{"n_layer": 16, "beta2": 0.98, "z_loss": 0.0001}
Each number is 500 + 25 x the weight over the matrix's rms, rounded and kept within 0 to 999. Layers, rows and columns count from 0. Numbers have three digits each.

# layer 5 MLP up, 320x128, rms 0.392, rows 22-130, columns 0-127
539532501541500490493496507440513503510471517516477501508497469498487517510495519486536468484526490519447495517500538528513502466527488503520504513521533509481471541494457524458437542494501499516505508507473500513516532525527497507521526561507522534519507524497523489516517468511493462458542506516472500495502518460530492492506475492496498506527510527515528461500489507489521485538530
488490497465471461512469528503505516495510487501479500523491480520491529511492503522489529433545499470535505498504460534478500521495523492481484489542528462530478532488551480502467505547510528512513541501531517481452550524506516532508499491492491512462455457494447500474519494471510502522527531489506515459487518473512478502488489522467484524517510482482494472499528503458476530506558
488487514497482487510499476518504517478509534495548482507481442491492531471494525543527499474475508515523482533500506515510480490490494457488495479486474528466487508532479503494538469508496487515520496504483474512485482467501510526526509504516471507466521529461471493479546478463525506439522514470473465517454507528525507460486522462493467540537450484454492487520498489551516451486518
499467473449444510487525502469506490497501513548487497515505530501492515558478520495545482519517514488485488475490498505504464477535448470484484487458506490501488495509548491537484478484497461516483495490538483474549485547508448535552486490543496543504510554502490557464521508476501528505485497471482500500490490539520474522480534482518493532499484536495491506486501468509483520523516
497519505494513475507502492468466495524478502515537511515509522497481531550533496489510518495502504510555505453505517498508448483514478469502517504501514498480484485512497539513493516500481488476511523469511473496505510498541502483505518522529496514521488543499511496536483508535511480528559516489477486476534500478535531531522464481463535488482492432554483505507520515477538506521517
507485497522493458510445482507513504483469468478472503477498485540509500516528510518481527479517469506515479544475496486524518476511489486491522539493508507498503515486498493535503489485463493492508486536510502497500450530494512459537482518491522528524500497493449516520567525528536533492519490496516489490511544510517529539537513478534490517487544489474527507483491515505498505554497
534490508486509520503532529517479505476493501511534490526482524487514480531460485470505516493501508466510493540503552505530488542566490493490501487548494518493495511482518536508485515510486506478484479511537476504535495526516532494477530491508494502503472516519503495540479510467541476531510514510491498504495554538509494491474476495499479487496522528513537520501526511480471539488461
537523507494544495510475521516457484507486541476522450532453461501483513489461454521500507553472453514522519523537519490493511489521547488473471513513521490485495481504528514506499490489499485484511486467550464525527470499513540499528501456504489498514503467499509468519537497490489530510480475482479492522474498467546532504496506530485517514491536512512500522512459509463489502536488
526475550516500528504505506511491494561485473528503464522515492490503495480476509476487491469497492493490499544513481474473479508505471490498504522496492486500486466482521515494515451490507558472517466520500466474504458490474541507504515541498475469470477498552562484490490503480484507502469554508502500517511550446492510520451469492494482520466528489485492536497537508479511490478470
474456506482516537463528528474484499519435524501488498519511483490510501497457487498518465481450505498520462501496487490474484498494503473498502529534530467492524511471499527515518525475496493468559506494535467492504506507465513493502489551505475470512482498469522487508491565445510512551491501550471522471489496527542487542545499546496472506506506515489526527496546477497497532504500
535497532533467460470536521495532526509462530523497476495534509566470525548509505487520491555480474499512476502519518502534510488497457526512463526478512499514498468516470494506463473494532517508500566472546530498472516501477447513540501472486464521524505532513449463493469470469508565522500489532471508542510499548494497512541508476527513488461524506517515505518485532513480489557509
503467518523499534523473475526479512462515468458490500464476498468499506503507497471473487487508520520479528537519469519497535510453443480479482467489486513509471495527507535489480486486421491519490515585503502506504503518491486501466478477482481503505464476528488542476525453549536496504452480538498484511440483456530495507477487531498518479451520478472535516510491495540534507525490
553461484531523477490506490499513548519512481511445503491495531494534465534480490500436488536525539508512509469476511519490494547490512532459541504511486474514498535538507488517510516475527503518491528507505520496486523490507482460498533549539506551511530486503508485487514466473536511477510502484496509486502524459542482525440544475484451459533492522515454439496480516569513477516489
469507483494504517484526545483492502508501475512504495508495490493500481492474530515501507508492445520516478482510500482518526469516504485514437498524464527488447509456514528531476458514488517555522523524523518453519498567463481550521558482466516518460503508464487495495501483518468523488509521505440516571475476479485498528489506512529515484504498526474515536505486465528491476452507
462498516445498517547496479499498513509513485496550515449471484484517474476457508479531503462530524512548465471544511544483506500564506493449467473443512480496537461523515498506511492482489533533457472519506546496492464554511525498471506552511541505466499505570497537457500510485489493495495479524471441496496475469494511487505521505529464517476497483495496474471496551471476552476446
497495458499481515510517482480508456499526530464521487514500515497539485514510484524498483525521483523480476543499533531500483505504496491474492532480518504481480483487516489499483477521519535525494548411492485525534477494532466495470528457493505504485518529462500479493486517467481491558508500489535441468490514501480500464534483482490514511456535467527487497512470497492497491515500
484507470478505502473470457523490483465482509467528465518490503423460530489492502521472517511508540518450515500481491515497474541514493493501546542498503527511502465503559516498482499469517509488503485458512456514519492530482492496482489526482493501476533507510525499485449521446491509452468499502548527501478497499449504494483527493539500513498538516523470507462470492514533514496535
515503509521490543506464512451443476506513476509525536538494495514459511467461497533476508487477517494523504528486465517528491427507470547491550500504512504451492440520468519519493471490488512519495535522448473500502501493453464486529470529538545490504492455552501504529458518502503517480514485506487508484512493449523461466530463448478512463512521470482509470516528493512543499500473
495458472496533550479447520484516495474469470501491484481515484488518478486497508488511482494479540503540447474468499497507498490484499494501498491472500519518507503508491478486513508492542488488490516506521479503503457485480522526443509490492493447472530479499532513484542513503488512464511555515529519504514483481537486490520495496513534493488496529470465484475442485507564472506445
461534498502451514524457476508470497527485498531532489505489483497465486536488496501490486479561521459471470534529485501464474495520481487456497500482543482496481513498521514490493487489484513524475453484480522542539482519480582482491529506489487492557466505506517466507473472489470481482505550499491530517504541467500507502497496497538523446504491474520505528480480509463505491501544
471548534440498526523492447507491484491484530481491539456505530505517479500518503462499498474453511533486538472508499523493539450499475509465520493525525533482514477460470481505474489477517503506525502482476482490557493495489513495504538533479495476500511460480480503487471470448501499487473479512493510472488493523483485522506502526486503500469502480500480475508470514483530530520529
482477524503495527525513504467495487537540499534519532512457528505502501494469518492485524478486515498516518482478486477511488480508472478485503526485482490511506464549487552500502494518505475453506477470485503514486480473514525475542486509471461531486494487526463527468509487468533499501483441533532450477554453463490457519486546474512497479460551502489556495494518511500534440459488
511514510506482498460530493467512486503480467494480495484489488450505530488489532480503518550505508512509511503451474508502528495502485466525496525453461528547519506482503494523554534476498503509503502502516490535499497550519521495507478529501508480508484488502538504487492520545482513546508514501500510476507426510574494490522490541469500500502500498506472495514498481469536536495465
481486516467504529504526468534430532458477506501511497507520526471462514433503500468491482512434507450502479441426542479499506499465482493481482540469495526501482524473470497507502516537513501479520495527497479476521487493505516532454514498504495489521505506516509523497509530492496520481501515515484500549505533523536485496482520515461519522524497505545457546487524490531493497529488
494489537479497494494511508503450479513496511469449527532503466532499477518497462484505476506491485461502542443545488497541473497563505476513470544513486488465484508464512495547545494523463495496505515504445501487508554533488480518464495517511496483478501468455489500509507497533507523482500520502473504507538484503507468509521528501472496501533509509500526493483485521508489474525530
500516514530485487444494459529492483508476458479516441515514495520526478533517513528518462483498538520527506498522486512489488494475511462470436513524528515521482522482508520465551475541467554498532520493512503516564464513545466501502499507496476509493485516516543509445495503479538479476485465526480476504511491537499535514449579445516506519496446509471508471524535559486450485524507
530498485505506485492501528473502495462518511525522457502516521496547493491516477483510453570476528467482491482504506509498530483512523524504479478514472515494543500547547445522507464533492433496545536461494505487474467477499530494474496525473465477535539536500488500492487493514493513521538506510497495483490516495483523485524498515526487502498527526472488510488516538512530497458477
469495496521559482455528512550535515500527555474487483528507513516525488441499480493524502554515511519523503511489514459487521505458539507559524527479508507514531460463491488473544530485491466489520509496549496491506510469513494520511506498454490508499510523497500556519513540487481481540468548498497498528509531462477475490492513514494494459492527516496461490514482457515492522496488
534479514484503467532516505474476521471526466491488517452474485513517488458528537476510466518460517534505493504477483521516487495544511510518512520510522459559524560466468510575525495487457460498490509465509493492520528473519491453446476469476472543503514486530522517501509513495499498542497557489475501499510519522542513527549526473500524527539472569507506496536503523523520444471538
496519541522521501533454515483480529481483451515459510517521466493517498470485497548509492491481468509450514467452462486466414508476534469551506530493503510505512466504508504495567529547474480509524499513481495563455488498507450500522513477497502520475522476507519539548510521497515512530519484497460490524493477496519497501513555552530457515504516449498518517515481465477498454566471
491504447528508479530457488470473509508470486530523479514489477464492487457489513529502502499503503528494518495479498494530507500459479523480514520536521553509500532564515509486453521476465507505527470466557500496496513501469522503486506496445493473521506490518500523523476513483491511506444494520507491501516491522523519535555508490452465509492528513518471493529484528525481481522539
499472496508489506535468511523539527482478526486550487538469504488492492498515488486491483508474509515490528522463481502523500526543486499499476514507455500478499542467471517487510486503498497527536518518540494477517522473479505498455530460546502472506456561494478527494507509520481501513515551510493512487526492538515530526494494490473511468493519492498488532461519476518471482484549
485477492506485504466489475523529493537503459501515529506473515491517559499497513453494520503534457501493533485504504488478505526504470511476515494525495535461543501514444489507516515513496490484493512495492448475522509451524492517476467496492490506485521528491518516512461437490528486491462501489492469523477527545543518489479480525457460518472533517518481542464531550517539476528479
483506556494495481469460528528515481485521514512499475502528487561557475484495533476498474511520546540508535521482463487507456505508499445529501502475549500494531474554489475521536531512484528498507517491476500496515496571470500531463532544484517440535517503522497536510490485518515469506505540526475476474512499505504528473505477484544509477460505464518489483488524496492465550493471
516501471513508487456494510488508525509481508511483497477507488498503526478471520471501471491487523533504520507480515488493539544538506498464541473495485506512499516517498478488503466469509511494492496480450495475441473508505497496501515564475501517517516462491456511501480490512509489513490486504500453506500469510456543536448510488524504478455476515534529486522491501502460526514471
503514486469492486514498505477489509486503490482503491500544500521458538501507498498522449521489502465515508455509478515509506498490514500465498477526523504495480489520521543522490533492485483514516465523508488503501523462472540505503490465509531470485515492468521481501452489473492560522493470509445507453533489471504502491495515505477511525501518464522518487465467507476485483492563
539484496516511481482508558476494500454486466503505480480487500509474489487515498518515476497483454535510469514522486546500504482521528476535494512522472504478484513494545541506432532527472538486487469517504513461510492506497512538493484509471551545516512512489481532528503531459475527546460521494514503503497512515506507512483490500509526506515494526526500506562511493485503456504499
524485503487523505540505517489489506503481498489487533520563467518464548481497474511498528533526500507468467509494478509468486486495502493528503475466488473469522453544546500479504542487496550495483549504530498518480533555460498507494511489524548478498508509522474514486496486525515443518482536498502474479528516493492525497499519512456523499511487506547504534488460537513499559501515
517482510529506503535514564510507487499522489469514470524518501498526476485487483504486510487542490488465475523491535524445456518492517538529557492482516437498482463485471474511526530539495504498490516494498491476488496489493466511506533483528509520499511512514513536507537520485459478488502502501515473488511530485526474528497464490508484524526474484498565472523494475496534496536521
544475548512439543496492508512494510501480517513510506516506515533517486498513538500522500519521492492502503490468490501447479511471468521445541514480490474509513505494507498485485503488478501549500516491488496502512526470498488503504483496496558531512503515502472532496547488540505499525500481505527513466493501515462480450465475483503488494490478521506528506473457506514492470514550
536519516497481515477509502499455496506500465534524486467475490522519520506485489462448456524508476524508512534488495501499527513472469515491521495502475498479510531539492452472509470517473505497509481477498497505536496498487492484544470508481484497461501513493533471528486531472485532517497548483484470505480514476522456461443513523470487505473456529514522470493517520509505500469538
506503510528503491430485545483574547516547491480501485537451519495501522526511557494515527535536502506483514500499546529497523478510460491482515505541523559501496546524495493454475538504504556491483507500518497505509455512494479504517518519524462489524491521503509479504491512523494513547478461498492514488469508480486507507490474460515467521531502526455522464465534481464553506515477
510475470567493501472501506484483473516527513495514514531511559491473506562486498509506519499536502462465483532514488529456482500518502501509527466522466499544493519511522501515486493487476520471518488522522544489510458489487505531490506505511493513518516494522446523517501485488472496517497465495474509454486468518485401470490475497510517455509476480509485554450481488518516485533502
510451538456462527517540529501509497530505519511465474537438479521514477501493487491533523462492506498505486484543512490497479496457493488476498494486453540501486480503515493497512546494500489497480535523502533505439501559533504526511479551471503510551543516492524494481519479535494510494497526466496502535508528480474488464480478524506489507480513475497492513532496505476537522484520
516520462470524497487485526569485507483533492553504486499509494449507487502501527475530486513520514540497472512500528498453489487488533535470523499559468494461507509469503472541525480471531544521488518459473477469516516526488487492505514495473476492551481470485481456506565530505525507546472480567522505537565489476500523480464476469484475478510489433478501474517460491520475477476504
518531506504504463510520520528482451472527511477471480493434500460475529490502488511495451502458490517506466489515523471498505536492512493496524531513515520525501523501526533503526475513541488501481503498511476506494514514503492493516526512472502500543494499505536478524543492468464489561500504527534498476486453538474479542531497500468507498505507429493504516474537494506532500497477
517519490531514525539524473547547532446513493517463516530464553566535506501484524515502506492555488492495507485497511558482499496459487526514442485517516511493511470511529565497454478513502502495472506493535502498508476531447484473458530495519507463549494510462481529507521471467498501501474503484458525518502527491471466510462459489507545516467534492470528549499505507509511460450491
527462473533490481509433547482516498531520532506468530470489511472487494504519527508502512498484524472515492482506523489507549504488516446539501467494505490534465503536470453520538488479479484521508470488478515497429485536463471508464490490510491532477496551475550501486527535494548492498459519534536479522506550511519524508480469494472506500470515511436517535496456477501528489462526
517478542495549491519473464493528500546522478477535488531483517461513479524487474530456468556484483465487504488486509489481475510502462506521470531497551489478521527484505502510502441504488503520500507442509508497530541509554482494478471475550490486465481485432524472462445449474438508517485531535470518485509491486499482547513478484519462521523535448534479512550473481532509489485509
500502533505506544474516518486508532526450513502528522477468537518473502497499525422487525493452509493482522520532501491482445527491499505460488481539469457516492485450447495532486491478495524524461496509501526515476477466562461488495505458497470508495503476488498535535512487510499540511472538488486479503532492539502501467493535490494528525552495534518470520496509521530461503468517
515489478506460505513504489491558535494524491524476429492506498505500507501542492482501488527501507514483485516488503495462482507471483536545542523515526527537524498508504551535487477479490462477499532488528518549477529473456500511481467474512503488520479517527538548492452458506528521477479508491448484515490477496468492502507501525502493435438499474502512485485509532505514513489438
481499530513476510502507483526502490532486489501517492462488530490451534522517484552507511487494509499472469489513477512488492436495491493455499446494508504492450488478512497466499531451498534527503463523469478488463485492495538484481514494445489509515507472488471480458520473478502422468493524506472495500514502484497502516491542448519489551487476485512493525455490451518512496488477
567509536509507491489512504500508429497492498494501483507469507541504480498501459459503496487473481519478542493525479492488449476515491510479508463529479438477503458448472567486475518518566501554498516513513528472531517523445539542530492486525475509530522486474504509501460564535453484458514533495481524527503519468496475479580573532515553464486474450498533491466537534528545485526496
463487523465536497501527501499542483447488481481485516507469539504462498456507503487507467485496516471492490515516532436545483497521518534494482498485427497547499505518486490470507492516520496499545469525455526503463522494533519451487518472496475503478497505498475484530474466559476499500524483479547523518530484470489485493475478498506503523518504501482553517494522450521466500497515
524497525500517504520492494503547550477498542485484508568509495491491489482491529512539528480477530542473504499530513526520498478474488568461468499460477474502511457479501485477508511465514471469517454535491510510486504517534493475510525518477490537457525485499514489506436523565565481522508523486522518485545504491500483474487487504489486538479515471492487474508496539518479502533507
518501485546483483515507536485517519530522482488557495486548529502533496505509485456548499476539516473511452529523504479486507514492478492481475517516481509489471527460493512510509497511481467502506511492486480554494467509499470491533471497484495441490499538532483502504543509499490494455510446483527466506533523502481524529487501483531494465547460520454478499490546473497486496457541
471521501477527486518486464562490517517468538514482494500524513502486534485457555516525512523504510515485478492487530480476507461489520536462507465508513507471482555480540499501486500471515517533525522519531497469464503480500517500513502531508531518498552508488534506522477457487513523502529482489468485473503445492498534479464499458532513518456479448505484527550472467503496494517482
504505469479541512510490469527467471513432481549521531534499518472500490526437514512501528524534448471512483520512528470527502511475526466497483542476484456507511500485518498489460455484496496510470517480511469558505469498530493528489496538516511472474457514459458466460513508492485457502475513495496489545498503519509499497537495487483477523494468449563495524527484544500517448486525
545467479495491523478529493508472498463472485519526451503484536519500516444537503514484511468500499482457506465499498505484490488461479475449482532534483491536487531504524519489523535499489519520501499508439462490474495552503495500550528494466469416498497496488451554491511508505505528506490477485542451501526522524508475488469489489493518501506496489474486492484507477480518524493486
511533518494521486532478497541498497529462486492541519503547493458506530481504502493524521520536501505503513485473516492503467501502494500500530474505489518491434495504482494518489508510509525500482530471525476527491523518528508494512463484504505456506498484517522487483524517483449536484474448487464472522485464502520488497493490460492509489501508513474457496514499495472507511497506
505486474475533528506523483528528479469515465500437485498515468474507495534519510498514487514521582516513542510525470510534466538516505492546524483483487489556460484499482497500496540497488494480470474496464514537530527533516486511492509521483526505536536465503514482516533493541492501492504477493534500488490468504526489520507481531519503507526520503491510518530500484515526503473497
494471521466525524481483448519520484511503493469522490485490466514507499515505466560518503503485523518559502485491537452510495499488494495505476467501434495526509497470497517473451529468476459480499538526481527493532504474509532475465523482466534514504474516470481487518506475487510520476507458485541533445489483495509539505506470474495515532506513556511529475512511482459495492513527
551498465464519526461513537507464458551507458497544520502492468517537547484484446509498523471517543542480565475516520460520483511502524495544472493522503511466485481501500482524505499479474499484481469496493558505497498408489511522476506527513490476504502512459485521511543466489477481478449513519517530520488474489515541486497468517507481467476500520495477499493511484482450495454479
542483493441494506532506482506449511556410476525490445460519508527508483499457530488512525463564487499480482472452566474511505510521494469460521479474485501513484508537503489465490481507488508552450492519522464517518519512457462494489518520511480499475547496449478495510503531484512494525539497488517483533494548467508469495463475482513497484543509465564489503490499525494483504512506
508497500476568478439492470502557490503511490522473528515516514525498480502501505490487527472527509479498503474478474472487552444481488448513478487496458513462536516500517486519513548497447497466478478533481500469498495485520486481507486458479508452510506534503525485500490457465502486456472487511489485524436501529533509516490499494492534491450497476522476448529447507519484507510475
455516474514537532503489492492481477474496501541472552505540506511457511483534518520482493514487490523524453488480491529501490525499519537505450503506504526480503494493436452433503459554483455513517468486498482510490476505491527509512550516511528521479505551560525501485482516462516485502458511539477507500483489519493488522474513515509504514491506493502493515470521462515525496513503
516476499493488538446529500464518513485481555506493453516535486511500523500517531542513509478512504488491509528487534423525467467470477492492487552493499459514509521501535532568510502483492538521520530528506477515489484498524483497482470524502496496517552493524515494512544488470510478534485497491444478484517520499503535525492475501521550485480502482428520520524459524534505502483501
525519461497511515466507549479529515520472503508461527499506531542491502573516494483491499553505471496457522524508465534519474446513505479508462504527507462505483512497500506492522508538526513476474540490525512485524526469485502496534470520550513511501524518531564485513490466508514499484470533515526551512515485557501503481516525514490485504460490537482473504477506465507479522491506
486502508540435478526466502487488494497518524525527471486527500509508517522489504472485511499474509500513498509466482503500512465513473526487529508532491482512496537471523503527462513497519474539500542514503499522538512526463496494519478515528494483519506547541548530500515484536454503518508481468487507500502531492501498500542488540528553490474512491460507524476523543501519476494516
430524506503516505486501526478488501479481526444507486509468498488466467495496478506500507499463496515465486508456529493485507515495519468532545501494481522512483501469473531552509458508558495481472496502499514576525500481507501539510484513535482459488509466511537482533523508480491548490536488494531518520495465498462493483480516481489497452451461510509509472541491503502464522501511
496476502516533519507491468515494530498502464477520487494475499524504499494500474517495502486476530459492479486511501480505506520487500511495492510480528492517466520545557499512494461523496525477523500509502499526541510502491524487472475451517498463493444522486509516489499521494511521486466515494511521516483465475457538494514514473474552502519477522449518515498485482472512486518472
486474454481458522525497445533454519523493464490489507481477523491518467506480483532481504489530525453479497509522563534515501480516478504519438499516458491509490508488509516512501471486484467482494458479535529489517462493530518476506516491502469527470512515496480511465447457491485554447537498539495556543518530496510496502436493494445492530466485497477487486473481501475496528505536
484470479511500557514478523488509529481529533508524495501468540493503517472481528527485500550481535499496447461472506509509525478507542485500541496489504517508456454512488486502492513464468458492475473508555482529487538460489532490517506467510522436542497503509546543440459492505510528523544497560489449529488501464486566492492512486480509503505496510497523498506498498503524507532457
519456490497470470495552496454518483485459430516489488478535495483552493485518488473535532468523452517503492537510489459494492449494539457495466496510516504514540512469523465541504526520517480445514453515519504542525488498466481502492516537527514522483554500450458481491504536498547523528484525525499489473530510567505503408511476534508499446531474469487523483535514471478501513494503
540488502501478424506505525521527479491491511529478519491512490494487504502482525437537446538515560467523548493511481541529515529506476502482503502547479476503497476494489513516498533475504486478492474479498506485590495480479531471464464493485508519509486540502524533481493500514529461477477509510546469474487486484494507538533537502465479480491466479462534541481482513498521481476539
516473468506464508477500527532496530530545460511510466461498454539476539521509472487495488512472536507522535496475494500476508501447503503498513521485538514497495495489498534523486499499473507530449515505525524526534513481466508499514461456515528474499548496535495502540497502466499502508520513478501493473526491495511537537473508493501502485523534509532533510497552482498465542491542
555531517482520503523508509471508487509487507488505520545477492486497483529446484482537531514528494487501476494463517468483468482467528529486508521526512497471521511500507473453540490477480508454519506507485533497484546500477500486443565526505505506539489506518455453525480468556525476481529489475558515487509519492505490489540467523542531464522508482493490506517510482474517508513515
501507451499491529500524521481475509474524535492464511525486489456487550523488511524557530479489499505520495522511494524533494491507488476473514498514516492480501480433522497533495493500497498525502477489516527505525492537495496478489517485555494496513490523496468451492453500550500501560520488494485510459492486487452503494512444485511537513459474524487500519465507458480509502486504
508524513466499521464497450454563486496498455515511528531488491527454463503529484499495509502509496468525503495497467513520492491457453501495510519519531523527502457521494502515487471490535505507521485533464487482510486527493527513490481465506508502559477525548483473505497487494513518479494487510507501519492499505484513462526476509520463543492522517478523460496492543508487523517502
483555516535486447500517527540511526515478518464477495460527539520522512500507482460533510491502515487508491528532488493519500505505480510525497513468521462477459472506483519473450545503474492550509506552512499476508509527506534512488501512535510525498508499501469483475485492502518500490479477444509503505475456525503501512468489525477513502497482535577506479562516484488512526435504
485497561515467539524513469521487520489536506528514512500513493457537505458523475476532521534473485508499486501552530516520508509513518510535496528495479477475495525518543489461547524518521484475470539512468490528433487489458539485500521517544462498513538504514464515484493483508472483523560520499499532507487475476468541472477519453470503511484526530450507499443539506452514488512500
500494441499512450507444517492540470491474522518517523480491480492502471495490515463474487453456541532489520500498549460525542475479515460520541474499524499519460499503505510454494498451522524507520506476570540516478476514489517485493496499496494523456511492533492516514492491519501519511488523488480501496505498544495493546475504528510483524487530498505498540522487497530488495500470
493507490506503506510545506513503522559485523493520475512493474483514504554463509449512519500558519508481520553447460498500506479497502538531545526506508527483479497510496539457483460551534504538451513512493496497515473465533471474510524522562489519493522507479504484505467476481481511523512505506524490486510528464533492488507468536503552509465482494492507496518470479467535516483502
483482517523496516521521532500533511561516475472486505482532493511499479467505459504528457499513467500477472477553528518561522552564532458459482516477477481509486529512513496495506506438514467493495455467484500486475540489514484503479506440541505522534514473487467523472500473480477515507527545465535498522507491494491470502507491458484499484492516524458544514456503518481524519517516
534516522494508535539469511554502488537513519505452475498512518493526478496489544526514518504525466496527510531509529471505485538501475541492493508497483508479552507474531477519482525502501500506477503547474529502513482492513502480525500458478532512478540514556489528499482505522517474518491517507475481505514497543466531494460482531507563488513498462509506474482552497528462566499490
510530524537499476494476515514458488501554462498493554511474536526511469491458453518516487472469522458498494533471501489513449526547511510482502506481476482495497516505468513525452511532500518457475543515521482513486561483479474447511509505457570484479509501493553487506515487459487521487501493533446505471514500492495502486526550523491489478446506497487527502479504493520508515509496
492523527507517505490462490463466521467530508496512506517511497557485510461482508491523488522508546505508512482506527495482490498548492493488482514495521489565504473534495544487493498499484522478502474479462475491505481478510505465494478502495516476534490513525468474524497507505494500505518519494534483492490510505468489501458510507480500456467533496490476489467467473480513503494500
508489512514452526501478498482476560562494499465491511467523505488459506482491492534513587466495479486511502479521516514505539499516478482493507493505480506502475486484518475516449516465496522480520502512510501522557531495482479439464493462504473465511518514504485501522445457536514506489498536497475473511514442538480526532474473537478513513505432461526513525482531507456504503511492
507505543534535513525499508513485503502517501519512479501524474497507484492513508513506506453503509462521476520511513483506507528524547535519523510478475516495520496472486491483505505529497455528526547564474499498483513519507491510468473476514503481513524520503486452506504515505474461463515548498503501470484515497474481484492505490496508499526504512560530551506493506507510494491480
499506542504523494506520501528513481507485528494505505473477514553512540491524450546557499478539521500475504495557537518556477481472484480493469458488476512509504430505528459470488519507483492510516501510519529496456493469509532533495556527515470498495530483495497549454525515524514522497509495478519493453503495481523550464508545518475495493454483505473503465488456535505442496503460
503482469519470530479517507481492472461536474531526480490505510559478524498496473562493520511449483496517430503447524521508499535473507503519501484501464488489496496509525463470462508526471499486448484524487526516525482469549491461467492510435485493509456517453439489562531513460486462502471464488515483464517466486505479489515512493480494490497521500516499492484489481510552505510461
481491495512524452438491510485497490519510463474553491484491461485484477494549500525492462525523508528497493494517442502500468489451499495531503527488536478457476512496510514504512518485484483526497502504525501491521512501488535450515501512496510535521489498486491465503456500480490519496507502495480471473483536482489517515503480475516487488516494515525495484504497519483520458491495
496517511470487530488476516466488519475513509527502508529487518501487495488471522510462505505503471526516520478457508475513505560522474538473515489466535539520509492489487490495512472488479516506510524497487489498525491533515521538493504510512500452528486487483543480471512506499469524505453492504491474495515489513505509492493497498481475496507495523503498498514526534481573568523512
539475544498496482462484513516494496484553472489484426509545537476496523491487491517500536566483489480535513536513510476563503499537517491466502520522518513533535506498508507526503474469526520514486520498520487503499492508492449499494504479529548491491513497502505503504518491476514547487526466486503507470503505473483505501480521504515506458515466535500520515499515467536491525464465
526484509438523483486489476478539517495495464462484501456485504475477531503527478538508478474497492486454512471504494543523521493478438534501517475465528467484504508502535513514492461508483475538474486492491534455472496514468479551537508528480482493490492513470497498528496536501474462489502528452509521506493464474467483464472493475457520478528500525540527523515455498500513505486505
460480471528497481522516452511483467504483483491461479478478505532507521480514519508508449482492489504446453541529492432491493506515500523511492518511468472512502583474541459522529482473444445459460466521498504497479481508559517514539505494497503449524502502469432513495542444520446487476505484500470538566506514509511512535559489596503493541514498510502476528489489506497522506555534
477455502502535500488512476527477510502455496511528543494492478484503493507511466487498478471505454526445513494491508496545503499476504502512465493477480474471506478515528487488518504466508514502506517518498464496530476507508515510497526457522474514521518518507506497462505487501490504565483514513520479495528534527508503524495541518529534498520474508478527534481542505478499530474534
535495530483526526510523493506525497507497502496505484449483482490541491492518483492553470472490517481483509511512481505496497539520496487506499510507526537517489492532558517531482463504519484475505563492498438515485523518482482462497503488515544503489515526496516494507461490531500474527475491510518497514521535494463511494506502523449474497542516529485498530527472521501507500551510
505481492490520499511466532465469495470526505517472489479457476489492448525496483473517532519500510496536501478488469523508508471527508526554520537447446503474504526431511500486492478498542512492508520525462567515515471517511505498522486488477516518544495484516461522525516524515511435436511506543516512521537505486500462478504465521507515533521502492513527510506477489511513503508511
506498500493481458493491500466551537510467525496480511506518509466485499513524524496512494477498509524521524515509452510547512498500527500468512477531479524544537467507481528491511488503506479501548483489484462477528525483491507510512508512499502520514512460534500525519454538505510467506472501518458454477501449445488519464519460502473528499538530489531536514532481505511538455496523
503469471471491494477462480525513524543490503540506547476520521508494501554505458521462496527509503495454500486501540530499489519481509516515517487518490538538541499499500493527480508455447510500492545482512526456519511471522449498473446441437515511512486541522527520506514530494482471505482514484490472483469486560496504554511513488497501479467473513467516492521492492484501514495539
529538498502571490499521499506497493528525539496442487506550519517502491501510495482503513483483522492497459490493541472477522483493521526511455485521475482519458488475498476498508530460476462499517517478489490490466513538513537485434526535520531510499511453482538507482516510499458551487530492489490485451475472488501542493533500547480511494500510517483471541516538443532513515494491
490552441494540459505462486494494491474522469490460490468468505493528492482541496513514502514539465501503466486503466548490487491507503470517465456503512505465493514501500485509465508501504533467513546486500497551512511481502483503499504488515485539493501476498500494508503500554536507497484523503497486472450473501472498504497550513538479528510518525518503512498522554510505511533533
496490465506515522498483512468505528512462544508523494480517527518491471514541452449484457513520505499530497505472500503456503492538501508500489504532494527539492503516510470520465497486430487486528503512494530500542539487510531514478508520488523492494498537467504514506517518515501503493458543525479540518445517515459508505499533507520481487466507505501483506487477439507464472506502
501482436538536509516501537546517492512537508473503548468505520494479470549505508495487466512511482500523513515467508468519454526521487525491520491533522504506489502500455494549528513528495490490513521538514515462502492495492495495502491469490449532481477514491481467531491498486457484537518518525500514487537485492497473578493511482530496523495506490498490472473527437473443511509521
487489509490473546519482483513465469514502500482531522516489468468513480540517481484490477523466561486480516523518487519542524533505521528495489479512491499540508510500532491520484501554511512462461481478470482489517465510484501491504482496509499547488517527542507506506510525485520528448492503509478461505512547484480505507478540468487476520499516506482511485510475476488492505519503
470519503469481513511506509522469479502491456477501482494450522513457502497514502517490468484500497535491529542503476487516508521524510512530487452485493525483537518536489479518525497485517460520493504508479494527479554536493487495494467492522514478497514494486491480516492517457483455505510491449479493503515472499497503517489501511461555512514502490493531484546507481496438464484474
523562513496462452513520532496493474489546478468478517486514489494481469481539537438493486458459503434471503496510457504513533536452497516447500555500499509519572482479456499494525481492464520497503482494457491490479472501505461503517484490451501486468511510496526503449489513457509518507492493486506525506507499507508543475507513476520486497491509488505480455526501497486492553529527
519521464513512475524484524445463573538533499501529453523530466530479511478540510525522464500512484533558489498492501546511513480564532520521545494471559538539503473517485476471506471485484529500510488495505467511526499506514486473496500512527463504478502530498499492541497505469470478501513475489513508487452494465497510476478483467531504492458508498511501507470473518499498480480500